config = dict(
    norm_eps=1e-06,
    rope_theta=51400.0,
    schedule='wsd',
)
Each number is 500 + 50 x the weight over its row's rms, rounded and kept within 0 to 999. Layers, rows and columns count from 0. Numbers have three digits each. The size before them is the row's rms in percent of the matrix's.

# up: layer 3 MLP up, 896x224, rms 0.175, rows 30-142, columns 0-55
# down: layer 3 MLP down (transposed), 896x224, rms 0.365, rows 30-141, columns 0-55
up30 040:462592481517543488423533482468511495566480448447541392542467430514558605490515562521464483479508543482587486558499461515479500479498483532398447551517454493406456421421
down30 032:519592546425456537443490548362593448544500472416485463488451545454474580518420488516561478500518549517487492401425557362559522497505492544525519608511571546506557491532
up31 080:509426470499498529429481504505518478499571480503502482446531530507488612420530527527588494496529506449526415500509462480407437507531469515474481467614518594470550478479
down31 067:626513433497444436457538472542569532608463481575519510481561549546487485482472445489496511508416479532497591493572429482505506514463497541594500590471465447355490498511
up32 059:589444490547452692519435510442463467513523501516496427514552522519536623458548476523412518545515502474504546512471608463461565533490615553437486432441504537454484495542
down32 058:524470552362445488482560504442518543462551484503494409593449505448492444456522450430547471519483393541531474487513451430546496484595451520498553475441511456433474492519
up33 123:498430443534543467563521485519492464525533416528396561503517468478487489553499422669426518526497472486564564499511559563492481526469570575591592416596400492520502424487
down33 112:473449499454426456437560542480492543449562486522500481515446555568503456505579499470620538554461480501484491560488488511543561493507516518496489548395483437456414473495
up34 091:507506463572572579548472420502497554499488462578487482456459364432523427413446492514423516569490546465510471566493521528562453489481487571558318487529465498460499517481
down34 081:542564517464485555566576548471553466499511514543469436500542601509575387588507436398462469494529424565472530449502501545439540430560538425503493482362500518474594488529
up35 118:547498566472520490498551590485428473532446550537436460540403510563494562512572457443508564494644490496468497444463482510501545476512465474534415502526533448502512433511
down35 112:482554410475378596505531477571507492580475512609472565511510489555484449501531530511511516538478467565544516429477492525547483418444557559539418465540463498514592487477
up36 128:497521464459521540545494499500526600473463511439503590491505380505436462444491370475477514598493480466507567521518496543465539461589480427529451519479467499398508518456
down36 123:451482567480491521437546493548463474568525551518437547456493461417517482410534436545566608464490478566519504561468457495477503497432387464491502537464576486478543530597
up37 042:521488560554457513474459470461489525425503554544530548577536447536474567578523477442446507550622510519590410462506460522598521508490458669481519417553479561473624476393
down37 043:540451510561503521520516456506532490501490461500483416513442479463501528503522463453531531520546539512483598459477527648532471496485497559508507479539612477460498558466
up38 083:481528549564461545591500562615446540536492495521539535501523482542451528460367473420512516529525560432431482420490467507424502466548496471451465385495485493499550497534
down38 076:423512488509536487595543485488421501445437433602572430535505522517505457501446538560525515445490479525479497416486498478511389552546453480526545542511429435551551573450
up39 041:463524553616517512460504520564513499495485503521474576461513520475480610495514501451497503547544447450590517501454528475487419532487535469449485540390432588476480483449
down39 039:464511462431463457457460443437533541517502500504529467546514511497481505473490414514522366505494470521477503502539466505503505463544458493428474490420513415487555447488
up40 118:488478530513477525538470455464466449643455522547513457510511429451443450467412500496495525558504481607554533461542538460571504527421511512530459351504462564531598468495
down40 101:513474552511444541611540528436566411450497446415507510524459510462436540539432534464498513414540494498455451426501511491439572576502482510496495468529527542497536456449
up41 122:526501487569584499425519556486468493522404576561537470479512397495428601615529516525503516494529496467489477510489510548483523507568429531471498479556526514393370517451
down41 107:490570495484377543481523442562496524497501422497476531518472590536455473537467529460578571526505453527408560536386555546546543540568572463525443555466450523400435577479
up42 108:523507433567541488488371524459498471548524486455473512479479413575459587563358506480446536544366531536449558441511579441469472498539537605515549515433430532536468465474
down42 093:477501451494485531510495530434503457493485541490477475491452522405489485584589497458480434580478463570488467531481509475457533483425537450485487573518547520477504397564
up43 006:511504534523426455494459524516446523447474411476381516482481463510540532470481512509377523469513512465611427517568520516493531398404483521549444510572467688581507577526
down43 005:534510504473524505509542378520441455569447554487501529482491452488449625528508552510477478538494526587606586541449553432612482608486536513494543505483426563471477546468
up44 130:496474436551532522538530463563458477541531446555528563458570427510525532563503537424556606509480466530583444478524525558546519465486543490514545440525411509467490437563
down44 112:569516458447545413536569527520495454497478481532488514493524571453449434571559486460514527501448471550460587535574466514525456589575505459517512459502390421461584515522
up45 144:597454394574560553532535519438607498493422477474511461544473456615509457500465506497470588462592488564533512518512554555482412449497469459445545389576550437528414534516
down45 126:436541540503618452501438474479476418461594507580447475494527514511541383489372475489495567529590475536468540554446480526532566538458454432488552458407513366515597560430
up46 085:437551411574450496530485549512514478555478556486455493460501507494568543514517531541464527525522520443502469446518556434536463500545447451462514459455509550541574443523
down46 078:537478549395512428460519463482526545499567537557440477454541609521516528572572434499527527445524499565522538453603545454481479501438511494482543587545509438476475453513
up47 125:494573577467491433468439533534495468570452525597569561530502416513508436460410521490423474540427549477513485437490490406467439530467572498554517502520528567559526476486
down47 103:459447444594541463542478517518561504392433506499491490477458504585514497568491410523541500512425537476504509527514403451593534553481439468459478488457498503323424501515
up48 053:421540445529502494505518494564501537516491469401503503552519520461467583522555508507467505438542505434560444480450465526485411525504461471541365559554478632549470602576
down48 047:403516510429579489480584480523487456443460421505520518518544427475462541480495471493560516447525401550543439478431527503509542439552471549532544503496516523466447456604
up49 019:508450530509454456483441453454498513513379424549500541513464505525506523397455417507517484556510481533586447443594508468470529497503514484538486530545556553429548512495
down49 019:528459452401491498609464569479508461480606441568580557523451562497518486498463476454429490580536526563447392515517453448481518479568438506453437523480465443476427517535
up50 125:526451475608503423469497495449418524530485686565471487505520483476513443448461549520517519563517454565557529473546446568603508536583463493540504462484548508456544475602
down50 107:467511580472546603398504498530502474576479499413602484376484593468540466467454495471429445511461430512576571489472512597468510557529515466570516511413551417526400458511
up51 140:393430480517501474542488475555476488472553552585442526514525484505566486568459424499588541528456511501511551442522402490455594462546498481585491461498524532521456482463
down51 122:556505504428506480509559555517611398438481547529474423558484536537465408571506507597483543396459473577496562394544595486484502550472439512487555498559495486437543459548
up52 138:545492536509485544542445476517455483492502577452548532539562543562556428516465461478461492477491513488446516494548415522465564511449480481435457574608464466478395530386
down52 119:550479468436507523594482476508501438461491523490549542510508488433498515559476563473549449484471420525459464541520519470498519491438446426457425651574489502489549472536
up53 083:526450526488479480537476477442518523402511465560461551564350611526605559497420525438442475479442466444480505482510492527503492401553423486510448401406525652498532550564
down53 067:464470568446488482483555455533558504655485402414396452467483450527473517503465409421560532458490493571610471498468540446512431530459519556431444462453450478463542495447
up54 105:492522505484490593529483547530471498502553485491558534437483539516517553499556475527493506448450533448571484535507480444516596488502559388582580487488527535477497435383
down54 092:500505527505579491516449491527502426531439482534487397508494485520473515464482540565493466468600514434510535435468486494485506484555492497563523557455484514506484458507
up55 137:460581570428501462408557585425465486501453489500486411493502556522552509553477464496438500511479506582443560526504497494588428465462520552554505537464487499526463545475
down55 121:553464353467456496457581483540390558499562554588482529554528549513434470451485511528525480528453475452468527513454502587490552623432494501515408489474445390590480484469
up56 091:544498535463471491481424532497451594494329544517497579453522524604495437554446465512529499473543481303506514473461495497514467514550523490486628438435589530501527515484
down56 077:560567563420532552460460491518490432476477577431455552537477508534539459553452463499533545507552407544485498544436555576415510537469453452468481484572379478479483505519
up57 054:562541585503483515524407508534574442399567537549561576468496456474461485467500509500514474420475584604482533520548483519518424397489547444514452530459518482449490489494
down57 048:487612445534531488586479489429501496534512527556569478405508500543551469537651518520456499525508486477496495475538565418556482506500561534476437534527610495547571399416
up58 110:434552440493572518519471448514528558525522536543518530447528488504504435500526463522556541547457515469520560370516535465449496530610568519575510466480564468561423521483
down58 100:462565431445470517410518595536521510512508516490584524472445543469469471468514392517448468443555445505464558622511524542516577479411457517495401480396542500507545543506
up59 099:590498465465567558507477483410454545546505479429486596500465486466535431428437524533483530541449525477410499505495557496546486544536551519554499537523483595509439521432
down59 104:530480475490451488478530396563533492446335569508493465547445489544447435589558530489550511503560525530481464494456496488468510577435507448492511532499495409507656524508
up60 141:530583470495529543518424551545555531460423553515429528518476490511514486494534447529521481513438518608591497392492394486538481539500538473523536560486568490521543529517
down60 123:405537474562478511358561439594469434414497508483514537571501465536518484542506564556472462459567395430443546503511494576472448475448583519494494532564521449602520551542
up61 092:483515504549520528484486573476474469449528510515530504544459504500448508519599476572601451444449554517463536576443486571527530455442550576501576490516524501515609426482
down61 078:447474512436484445405574425555512468479437559492481601487470484586511572494403551477514459473469458531531494459484509433412493443474588521393442558536549431544531480455
up62 108:411477471557569520533469484463472582530451546544539528442425576463453458444495514579515451470529558478387530520537436505520495468562450440583470490473453430530426594501
down62 114:572494518471537431452532517494503470499534451474476442534521498467478440576497614418600552480557445496463649474493536477551528548538444440429444525568485422509610484565
up63 073:574543364544467510493508522527459522502463454541537545539526424431491583483574515470482541535576499424611457451525484510563433498434500426493452428461475480512413514477
down63 084:434531562508506562458503613532492463581520535462546461492537514544519488557483439535551480563604362504497460530584453564497489556492479510517439506407487507460482531530
up64 040:504543572442464449421504566619519508468563512525409543481495536529518481493455516531455542492512595513514455501514454540505512518475432560513602541535515502569508484554
down64 032:520531532514485450527581508452458491471449527480621540554552527537492512500426443496562406522497506515450480576533532563479479599469483518394531504592467426502492469500
up65 125:529485442539522448465477471454501483504490462472390510574445588573487406549500459506467543522440464510465517651622562511438392489431579473540524473429471527606487500567
down65 099:491502550459506600521466520537534468506603512500616517522450399454555427558471534489536553530461431532483553616490564534516563522484535479513545443498452464480528561523
up66 123:468504480513474445556535549537495530476475480415490575491379529471489524503481454508517568505524485384488543403523558455428465516445437472485499564412412424565510359518
down66 119:561528525470487506445611467484497430455449515583567557489576549535481436503479494549400468461468512463541520534460417602486534464478501472472461534486556399430519565455
up67 072:548428604469537591484532545494530537453477566475469523489485507515511803492513471501506494434502519471564512540574510514517465518469554535507526478390446508405545527444
down67 066:514429446422475540474470493540519544522506542627485473506470469476532481480442601508550502584452465490471476472484504429552437496513572485628538568605495503550426555469
up68 058:485466485455546497439454577590561488578473475509512537513452516445481483459432500501493554520440590484570499508468557452498469544542486471510433544513468535484431502495
down68 050:522513469507528501538447566572481442512490552473500588325560468542582447446484610532459472344485502539439475485550524503553511515468520424484480517475498527454476482562
up69 126:444629456474471412509451438559525485469491579495522495447485454494461466506498590506540608502408442449530504511490523425532628465358539571500530536511416484508503508516
down69 112:488455594443487469520561495480457496484523453543510498487473599516484337564471459577533500516469483549515495464499466461508557617504480452546445475555549426495572474529
up70 143:524509431518563609565396505500414593482466519493545501554518494536510583535487584520575507528425493604474446477488522483588488498492561466522490395477538453536602499570
down70 110:474405552532440507531483474443536489417453460489481520514485522508523487563456467522486470482489486510564465371454452566462454480510458535494517461485400435405471515536
up71 099:505500503530562483460356515515576493474517493592477530489497443472531476498525460452524524514597546483496509494451524569449537507574516508513565509532484620522439494424
down71 176:427489512502539482443632536451498438534544422623599486477475517604489503587432475492396534517576556463447518463531427505516476539468469574493515542484533398470492604529
up72 122:523553419504562497517524369489445590588575528523517471520443472596484558513541561521473498492581479503587495440480456501472520506479438408525526551489388539447496486528
down72 106:503454439479518461511501488487533483503542464481484451535538591544617364403573495481515514529390488479478562534470526494546549500487471403473413503494531436537504498448
up73 126:513554479465494482586423434556516413566486567481490631514497491476542502556520553506539570472608533492467476537526510488445469563453515407558503440504416407522533526457
down73 115:586496391429478440445574493537445478489600529567511489539517511440460533539490526464539469436456421530493514509509469501524494449518419480498422519492433521419533474551
up74 036:564534460503550575504487567521493536542556484527443539548438487469576519406481523571520507475509515570520586614534494463459466515518507533465463541445351587486505532478
down74 036:466509445470509502521364444553513474475518396489450537464535508534523484516459426460515585507485520578489466444533514621369477568459523588475528464479602427476481478473
up75 122:572456569460449467533476474515558424486476498459419525475434481617519474508532519512486541467467455491500537591563558534353528504488525480539494563556458475409497486545
down75 124:538581539534539413481506461468415410468506486482520529435537487511552475496535516438550574523518467518441542548439496563571484474466504460545476475442511575485391416588
up76 127:545518453468423514592436588472576523493436469483473516478489467391443452491468607506489558550490539547489561415514425556570454431518477483506412532516459612541493478455
down76 112:531570512549565483519563446480473466508561495557516494609479541452563500527542526415591489460521474406439418562465440482438494617563541418490481542547538521470552444557
up77 009:539454504539524467481543517417508475508455563497465515486488549490398535497456520517532485491638508452490441492488547496526493469449535480495559488468501656511416464505
down77 008:520436508383495453487564457422448530538551500546548457511566442483474445457420477456452429452516509454560519532450489557475416479503547492530518575487473605496478488422
up78 040:557505393513528492562492469532498491501499415555522459567582524438469574457545566521628551495514504572513461488556533597512502350411559505488393621540401595497487485421
down78 036:424532581503511434388554534482430479524463537534547516450438517523564484516487443479518525472505448516488499448456470476579536565491511504519568421527460452523524534574
up79 088:596533502531516452505535497557498511522524448493489492521550555487475486484443536502499546505536535378521364450502425471453610509467514541520494434477500563524448454496
down79 077:484529566456446548486533515498599492415494527525505579489439518507518421572566518534520548482549494537504504563387460463568520405520543527576585454481553539488517399537
up80 093:504474491478432566525494416465540584573504474561506440457435516523494377488456521545614480533597496504499506486468441493598508528467513500524491411484503525503644504576
down80 083:591551447534539459479552493447453473496497464491499507459539478421480505511496522494465541577479415486445608567530536496497474475553587428494466574533468487480475521438
up81 026:470467457492503576473561536511566439490356459525416488474541443432525597459467499563498473552520539538509486528499506517469491506511507545513508544506502523446563462440
down81 027:489561403534494478544554424517463456607489514561576519616522485416568412477511399421495479478487439469504466452506454593519503509439521486469540513549509462463448495503
up82 082:462500502470524530454441510469453461525474491537503524431566514580546474488466443485410528556500563507493468563494561556411419458563467472485449395525566540521465600500
down82 086:545526520580499438558507555540530576587482487465491504494458540517470531562520522524546595442448564408556589543476476469604554497522380487527435459481563487444546532554
up83 118:518489498485489452434528491454478513558503541489497512510469560511526416502557462505467557566497490497436528543536506444489551512510559584553533541532516475499454566460
down83 112:511514508452481599568503447464474453465511600627466420554606463561528448531467480476515518497403425687423528584525519540462508556447537366442536547505516432480522434550
up84 055:461515555451529515457451584578519527446519421442495531512541531486433415542504436449531531478634517437542517453531508481612449416444521537540480518529521494499433497479
down84 064:476469580482469469542588452538507466426542496429475477573498561426494512521446542516494555563491472477519468485405565520543558460416468469483568543455490469554630449561
up85 127:488492529448578460510510547540500509443488528516503484422518528440613532491443464554511479584525480571494481497516555552444538450446570482500421486482457495515495593500
down85 116:461572444466536566513588501468574489548454511552524538521526495418474456502515499477489459491515503491492470543510452562466570503504505551510442500418498582533583506446
up86 075:522523464477458513457470510503503608487481441522590467511516495525414543471490566493525449505519464493479530535456497445471568464494485556454573507563391532512380467476
down86 075:438581529532486475528586575458486482405431484485411539522609425506474489472408452575472478456473486534492531460531435507384559549446444498482420534469516492555533628526
up87 037:522529554463511581353500459476537578510556523510495504453457605490545537493434463477515466532492488434558499432385517518512381510432446499549484537519454569484566416486
down87 032:624554500485435455490561509511454508560597493494473534437480457514530435438446511404455452497500527504541573536580432517503507620470405458510508498515519531468648557546
up88 104:490466519514526469471577485549541436364473542497410477543529474472458437466461486429542590570505359577531477478584520458463509488472462545425486484466486448377496504508
down88 153:462467559439494436528593496456457491631427469530431473501556583455418427457509563455513527544514492558437373454478490540562496526475569449518592606522494493506584474569
up89 107:447472615470448526529408485547467474498572535506530479449501455452588504430568506544492512508526503474456489534607478620513519605472573472598502616460584504529475495492
down89 095:459452509491518421463498510492527529435509469572544614402456519546468525472476372552540485500508552539425550413454490448565481461432439510475514486555550514508430627485
up90 125:470478492500491481533494572604573403425440509585576493517502504483514487496564531550550543475492481399495478478547421485510527500394487404526417545488404488520528539563
down90 099:606464473444467491562553526516471426449483621526459464452500512516489457470441534490606568584494494560485521499502492549496532465495539534485482510488560482463474564522
up91 040:425485570437419485479504497495507438469529508577458541461474481509548653498492453562475524486516529517509491465471489400529510504512493569499455509422473621490480465529
down91 033:610465462504566507517456466474579433419535522487530504536472578618573526483581501506512486486446444519484476513532429347500540600455593534508608446465446467567503475446
up92 009:476532506537537430520472492426505523522394528561456466531479534480535577480537519511604526501483483464445545481496513550507396511439475571566440444468519543608573486456
down92 011:460573504612557482464530558494542529513557530500535582546488489437491492521493447541502452544537491446536556483455507606425493544543534570503581546471581547502519531498
up93 137:552513532544495465472517571459555492533451459497481438510529421495466424528497503512529508555511515473521500456494482567505521534456559483527522524464485478462426532466
down93 107:535534609439437513468579515382440403432451481556502461525520549526509440515456512517473431560411461435465472398447544599468431532418396536432435504456511470610467454534
up94 054:417505520450519529450489428494500462487560515453467440533498371503498539465473603588500529432574504410597481477531550459506562506440523583464483466407441621511549542429
down94 056:571509560483466468422512489548467473525542424436533469596511613454480516516567564548582499531467416539505537432548421493424413436499458395533490510575571565467515456482
up95 043:463608531458497505461497551442532464499535528600442542463463528486541555472610494529514533519505509449468595469484470501499491544465488504475477454431479504450400520502
down95 035:473461467488491362513508517649437531551531532541475540459508548508496419442511532475569467472572469474520562498602476566475414533510516459436506518552510488553504458527
up96 110:427494489477526440501485482537527486495519596445471466463519458551521493480537518536459444532440529489529445500485481356475445415482513509504524421420468449470544513480
down96 105:511483402469541475532618530521579353527442516540483482561485493429502411499478436467485466526520427494453475510476528590491484535544546462392480650493483417523442540465
up97 068:517512510504627543498483523422470546413436515481505494528480446533508521521520509533549516523602475478585518547506480491468453475473451593531524433388417473525449439588
down97 062:531522433386545498480554404490533490562500559565513498565597592442477504499487446537555462479512461525546513545554572549452530483560484518535514494456394417538497509538
up98 010:431477492553517518428494560472440527448484425518510524528486444522458562542506549494486543452632517470527562459526467645496486570542556478466437446502463552598569437439
down98 007:520424534509473484622482547516528560474577528410441503462484579481477476539483453433552556589441491559400460537559475508532517493514596444511530488505519468539548478466
up99 124:551535447441401420592469418495532493586465552474475468483494589472495516458510511565492558440566479428544454598526426454581529479485489458530475449358435474457508506559
down99 119:523624571530505535469470509499381491570449499587500505549432536467422515443381559463515437438486457465498527473500451568452589487405496461508505495481502560509534418495
up100 096:502575495419500465403546516534492478518450656538464495553537436495589490495459404508527569569595470511599483521501568403439453520427516563509468501453500603530423511433
down100 099:519500536430481489486534514539406429451515471503433470400535478445454428486479521413482453470485536508452529506443493575577535509575382427537591476493559514423468471556
up101 120:525643524469503469411467526534551559422479579475483543502511516429523434499493523402483468534545517571494436492539499598549460547464471583518458456490439659445503565529
down101 116:464443481550524467457512530532499440531501471484635479417589465530532460497579459518518492493482447596584644542513476478425617495426520494546474418480493503523428530502
up102 044:430570516527510435542537536445561515541497485485499564490467510484565567522476386498456541464611536376483564474467520503459611593554498574555450492511482609531399459511
down102 046:484538527489419476563532464527517455431595457481499487547480529486412395503517531442472404464553512539451474555469442498499559475479480466536469543439564500547479537584
up103 119:391486485467471507497455577475424493497474505539497520528509508524460452441439450504440489495612494523576405546540509534480509523458502479528421517358553470491521522524
down103 107:505442542502412385530558605543504408404545530512522528452447525502597464485559531526469502506445520574516481493532572654473526612458567498555550407455504571565491512516
up104 011:524558518538483451498454456491538621549581486512462422532476464557479632461461503507510474537514513411533540569475545461408454577457526568575493537575530563555459528454
down104 007:573559504515546447542557509545488439431441438446476482614339458486460528486546471438518473578563482524470474463450443467460524543433458475434496515603506529547533487563
up105 118:501459472510498372569505521464498538469529414530485527455502536491462491464476445441567464511531491406497495494538530472447521451399530573440474416534505516470513501559
down105 132:517514529455375516491499472493476466465534410552480441532503501522457490454508494521498499491553449503408545547530483521412518501472436561445541484516448487541440435506
up106 126:458483470445553524549529465558477522629513534504521514455506506477432416494475419598589539456440442485509499381513518549547526504498512338517457428438522491572460504444
down106 113:516498483505494508458596556529540405449486504509521493505470453516379489501466565498517542497465504466539484484536536472462535535521500422561465528592447533499482496684
up107 106:484494531512503443502544472488420545510526536529526496563608453425427487465488491669514389457548471573480511509521408469548441492539474539509481564503544522493487599451
down107 174:523488554484450487480574553510472436519530441549453453434479678476433490534497499412513469526484517527486527510416468490577471533478525455421593560451530501399532490510
up108 125:528591520528499547469533518483434507497501554542552533521502488502502411508539498459486518432571453461522523480500408571490409488420518465509513471541479525476530498445
down108 115:446489430451456496431514520560580493409508463516484495506572502537562437455449449620585468464439473514478494494502492609489528436437500562477471448552495506547580502544
up109 029:537594549520549535477473448570400615546544584499467551469459489538518655455482514497510489487544488398542496553498457448523491476452527444484692454531410493477468471426
down109 021:601577524517473591515499545527442569426504487564504424490570499510547535446433449502512543524464530530514461520474511423516531533429578538460548487526506477504505434536
up110 119:492500508441495439597502564613550526393560501527541556564588373490510434511503508521474487551487439427447492513526516550426548470484512442455511500475425566498490458476
down110 114:577530532561511542398566485457442475521531521407391521432409470550530419539474514622568459459526485499469567552553463529471484554580541489533546467505523401392517604519
up111 129:523435501554501487546459478469553507479409593550473546486540437523450417539498538476519474485438568508478514452468507436418500495470380544599455401419485543419426407561
down111 119:505505493563583455498572502462521403497494468576453525490483499409494521550427480529538522483525470515453400509461527548518537494437519510439577574466563463536499417507
up112 057:433425471533560488486488433474511580522467521462519464471466421509486503431467469461384573508417502485583472555511469497516438526580558566514545527467514527520500504509
down112 055:552564452430520551471575555559467418629524445455532511497502453572494431541486474535496567512583439450518508494472565606516509556484499456490549505528465510508575557488
up113 082:491436469571444447474469552455539500480557515474485528504518462528611451434567460466459509569549513391443523566537488593547502518422454476484468573519539525548465480470
down113 072:542504483439475484561650480386562481500521471468459387535561541475496478496505572509537597492503414524569479512487491467432395480477543491382531532454478456485446500463
up114 010:524504516553532533508521490534476439537466450575435552529592471431587571462489486522498504546570488406539526518505511513450431509421509524547593558493572581525450489490
down114 007:574448453454479540509562504462482479473429458482499398561477448583532575431449645605453609438439483471521420435482496420553497538525505507530462561450440536559465627433
up115 161:466513481492493536495494564599478510451434454452368596517519454535414483475461504568468544601424565529507592387513455453487486472548506526478488468452486423451425544484
down115 140:493558540507482556510569555540468464472435416469425553530410455569585456557546462490517509475425568635513467483475510548459478421449460483538500413471531456493528448516
up116 060:524438477529486577493532538432538573477487511474526431557516475460478531472507467475564511455425617394462498633510521587497396567501573505519549483418473516520525555479
down116 061:510448528509503459437597505472466495428384470525431580531456523488468429493452553549485472541544504484515500407501560492572458463481563576529549482528521564435478470482
up117 092:424448486477507463428437505430477435507509558491562580522482470524445525459530569486579480475521612399470468439476480563509482458466484522419526472444491450489451461469
down117 092:507478455513572545470520415584480496465593515463512519452607598490463565541450481452493545485519392543469600488518515538473430426466531516398514483534475449518452456499
up118 121:528482525531526454519515469537619479494478460311527538360462492484510574573518532497519425565545429518532434501525461511541516535493553479482460498441438535535472577546
down118 174:508442478446479524532558496478508468572561414492439483444555502505459461508483479434535506550439596607505478461509586403545457574501445531387597559553517467475599412469
up119 107:411489454539468493533526502549517511477484515568557674507504591512469508456517476488382460525528491565481567484576507409522545507528475495493505519569443516631447422476
down119 097:507530507443582550506487510548485458488525470441521470469501524425575459660450553451531527482435452467345520467508533580424533519524365525487519377578412430418503509469
up120 155:508532443454493559490466443480503453465506473482498607526430547534516431469475446512579465593400481486564516525539574525440484513510525520493514419449506524540530591483
down120 111:475500534561592516557545448488422481507577470517481499580516462594449327516494490560558509571467521475451549529503634424499539505530572344508551486501460546500496539518
up121 041:543462536467560498500474501431538493552540501496519530450505484509484581526510484455510515450591511454638488518428540496463488516410540478538516511419524547509479413492
down121 039:470517480546433560445395495502519408419501489461411652505477524515519519504506401520501569462544593502511403497576470513551452555506473489517497496479593508564487474594
up122 074:460479597634531490430467573476504584583495620507492564517440409468478542443428448503520517501608493423522553420460466504489395527453510542410552420574518465511387502523
down122 072:511520510503542525549492476472438438438452575490394447471478542564557486460545470569509439465460533563494594516457482463449491463508519360523471522536494487540524414461
up123 134:502455442428473442568476472516493596493401497507549522495558504570559502512508458537473418550501482496471552449482490486395489552548487455429494485449478536499428435554
down123 109:462551542451436502515509430522469459585451442484485550406503507454491435434460556520429589484477520556433521585464486482465505468316451496555528502384465483513463587478
up124 133:520424496527492486519510495650492580409505476509516462466516563504473524510518442459489525499448456471460514427542468426555405450536512504483479578468446508507483468459
down124 134:486559550520521524572439516467424475476508447565510539483506548591471422529565444444473528408478333534507430498602494469493486469425553443479446505421564497515502478407
up125 127:485519511483513509414525523497506558509493448484448544502470447489474448437486521576529443534554430609595515501496472544455462471469530561474487435400530559494450496485
down125 116:476485413497593515452527412526511504491502461479539470550465538413529450457552534412522534472449379463493554537458470612550483468496480509488475540392521553507485487524
up126 134:622520521508593559431455458505447524571517565496555486446424425513481507543528529463534550543640492554490539511560542557526523505383462441511617427549550543506472468560
down126 124:554432535453472600512515456551552563522409478451557510493590463507423494530416548456484574500463557534569469555574418524535536504475523498491482523494526558434505500518
up127 135:537505458485566509485437528623530604456519548504520542508379466531570443606547501526480501578489500482458559432484572490470411427522496477543522437596434499585522500430
down127 137:503411419547496457466461512485535460568487431541490522396477412550496479611571535550465519440421465573479530443472586535472405482478434489549512396570451504626568464406
up128 095:515503538538509505511526507492464488514514593560541538570439474433488485471440570492456518562481447524478467517526397390468451423472433494500497509465494627550419475492
down128 084:524596519501488470573519574454602530526472549493491469381417485603487462429504517497600452401594457485533481542413610582464477560604464408558524473565544437448574417541
up129 088:511539586557487462485522479511504397479419393457470528514475394502456533481498533567432518481513531499453552452487561429525452426534532510519454616562485568431446501411
down129 075:474506471419500502582579498451439530522449610426566485523475528555543538495529472559517546490452527531480524661516455512519463570490506491479518514477579485498463455475
up130 161:586540508556515428510440496470498489518486573579479427525586519499489484519562600508565490447484544499494464532501517571452504507400540419487510489539485461432332464427
down130 128:525556468513515472513570466523528373445488528535465367498533562489510449539445466532488493419459553429472521534546573561461525550536439395457488445505512603429511494431
up131 082:552526442517550585539437475465530548564474584564513474472531483510464607420460480520548462528520456584510521475478539471531496474504554555462431474510536613427489468495
down131 078:461489497458502598535509541502513524504486389543403517473509554470426536506423468570499476497428394534441508525450539518484550452479383430501493486484497509508561476514
up132 151:519505431521450487456485510511395466564486454405496563560584407500479468539580456490517515531510474502464506528551524295497471515405528434512511510568477514493551461499
down132 119:463475488454484509441505432540564513517514523511458562485525471595540425499530502562555489397436421462536555349573544510506517513503560381473449404511514544508544505442
up133 127:465450506589457507546478512548487508531513425530489569465493350522476481470469521482524548577433540510524484485481470456462460416419572430515568489480472519452519390466
down133 115:535446490502475538470585511525529525565554525577505639486467330532484497528493574475514529488551442576437597463560609561562449540536446466532504486501496478496605506544
up134 098:484511513563499483504471535476502491531469543538459570485458551618512494523563538473539513558513552475513506564516441593573524507387462538549469480571514441504509488491
down134 079:481415482509463492458592448433504480407496494448456460530526544468479542575486509454467539528489428549507501559525529515414458498499452441433475487576510487550519602514
up135 042:569455557551525524493548455477534497506500498555473539467515447555462686544435503538381565519567581514643448484552463565479447548448498558504449572436503497482407464445
down135 037:449600521497605499532513470516514483547428508513572562500550489467541434488521593498515522429425431422489576585491574548505456465531548502523555550408454519526520464547
up136 030:488387464506531556516448520451572615527469437470563531550535423471492532504434458501384531480527514629547458384490543462522519555472475579530591454516570540570490531424
down136 030:560519559476490512446450462552539477471520515493419490462494506482485492460439575513575447526538466497574509394396617461463531524514578545513430592527550569412432424512
up137 088:510525533467466467457510547584489557432548509419534507485560532420484428556525465377496612576521416506519479524411485485481545470487502479536612516516451530484463505510
down137 148:548518520442465497485549423498545442473479534497523435550557515525480412536436460474458457497479503466427475485414461550627346516518480473517425539512521499403521450428
up138 106:474497499565481533550558502569539532462466524525508500494534419512498527510533480569503484448503486474524541399514457500467464512483646515487489500457558434427514513451
down138 103:596569438420520494507503413443506437410418457536511485524461620432414463549447497533449514560512495485569513522523484590563542494493523467474416455505466540557485539513
up139 069:560516433510485402419540501475523570528443423500517540487545474530521525477491547554416519503553494569476469538525596469471523560511444467510464489601458624534529491488
down139 070:506499536463554453566641522538506523500447512541503435501579569505558519574438499450563517540471526489535473455528486501528457516541520572447580436440456575379502366458
up140 120:487505466515453468519524531659528427631538458505516583530363501554435490492522478519508533518500489443554431492490482542479481467468434430443489455450493441498589531412
down140 114:582532511522542519484484494485496509483474456558471392433493471498416429527467492537508567413469464608488575450514512489458512523485437460446484524602428514424487605491
up141 125:503520469488449470532506481500442519482518451513492559505509507431423436633553554539481482513479510396453512499507484514519582550478483483509461501450452527538481514491
down141 104:530486485473469433555562529487452463466487514496520511513507549504514438558530445334492474470520520561463514503553560510463571520503512484584505476550540503460570562525
up142 073:512513441475448545504470567479565496483471581529472466504535493503534537518464511499448510471513555361574419416528539580521484498414537420508448491425490493494503490529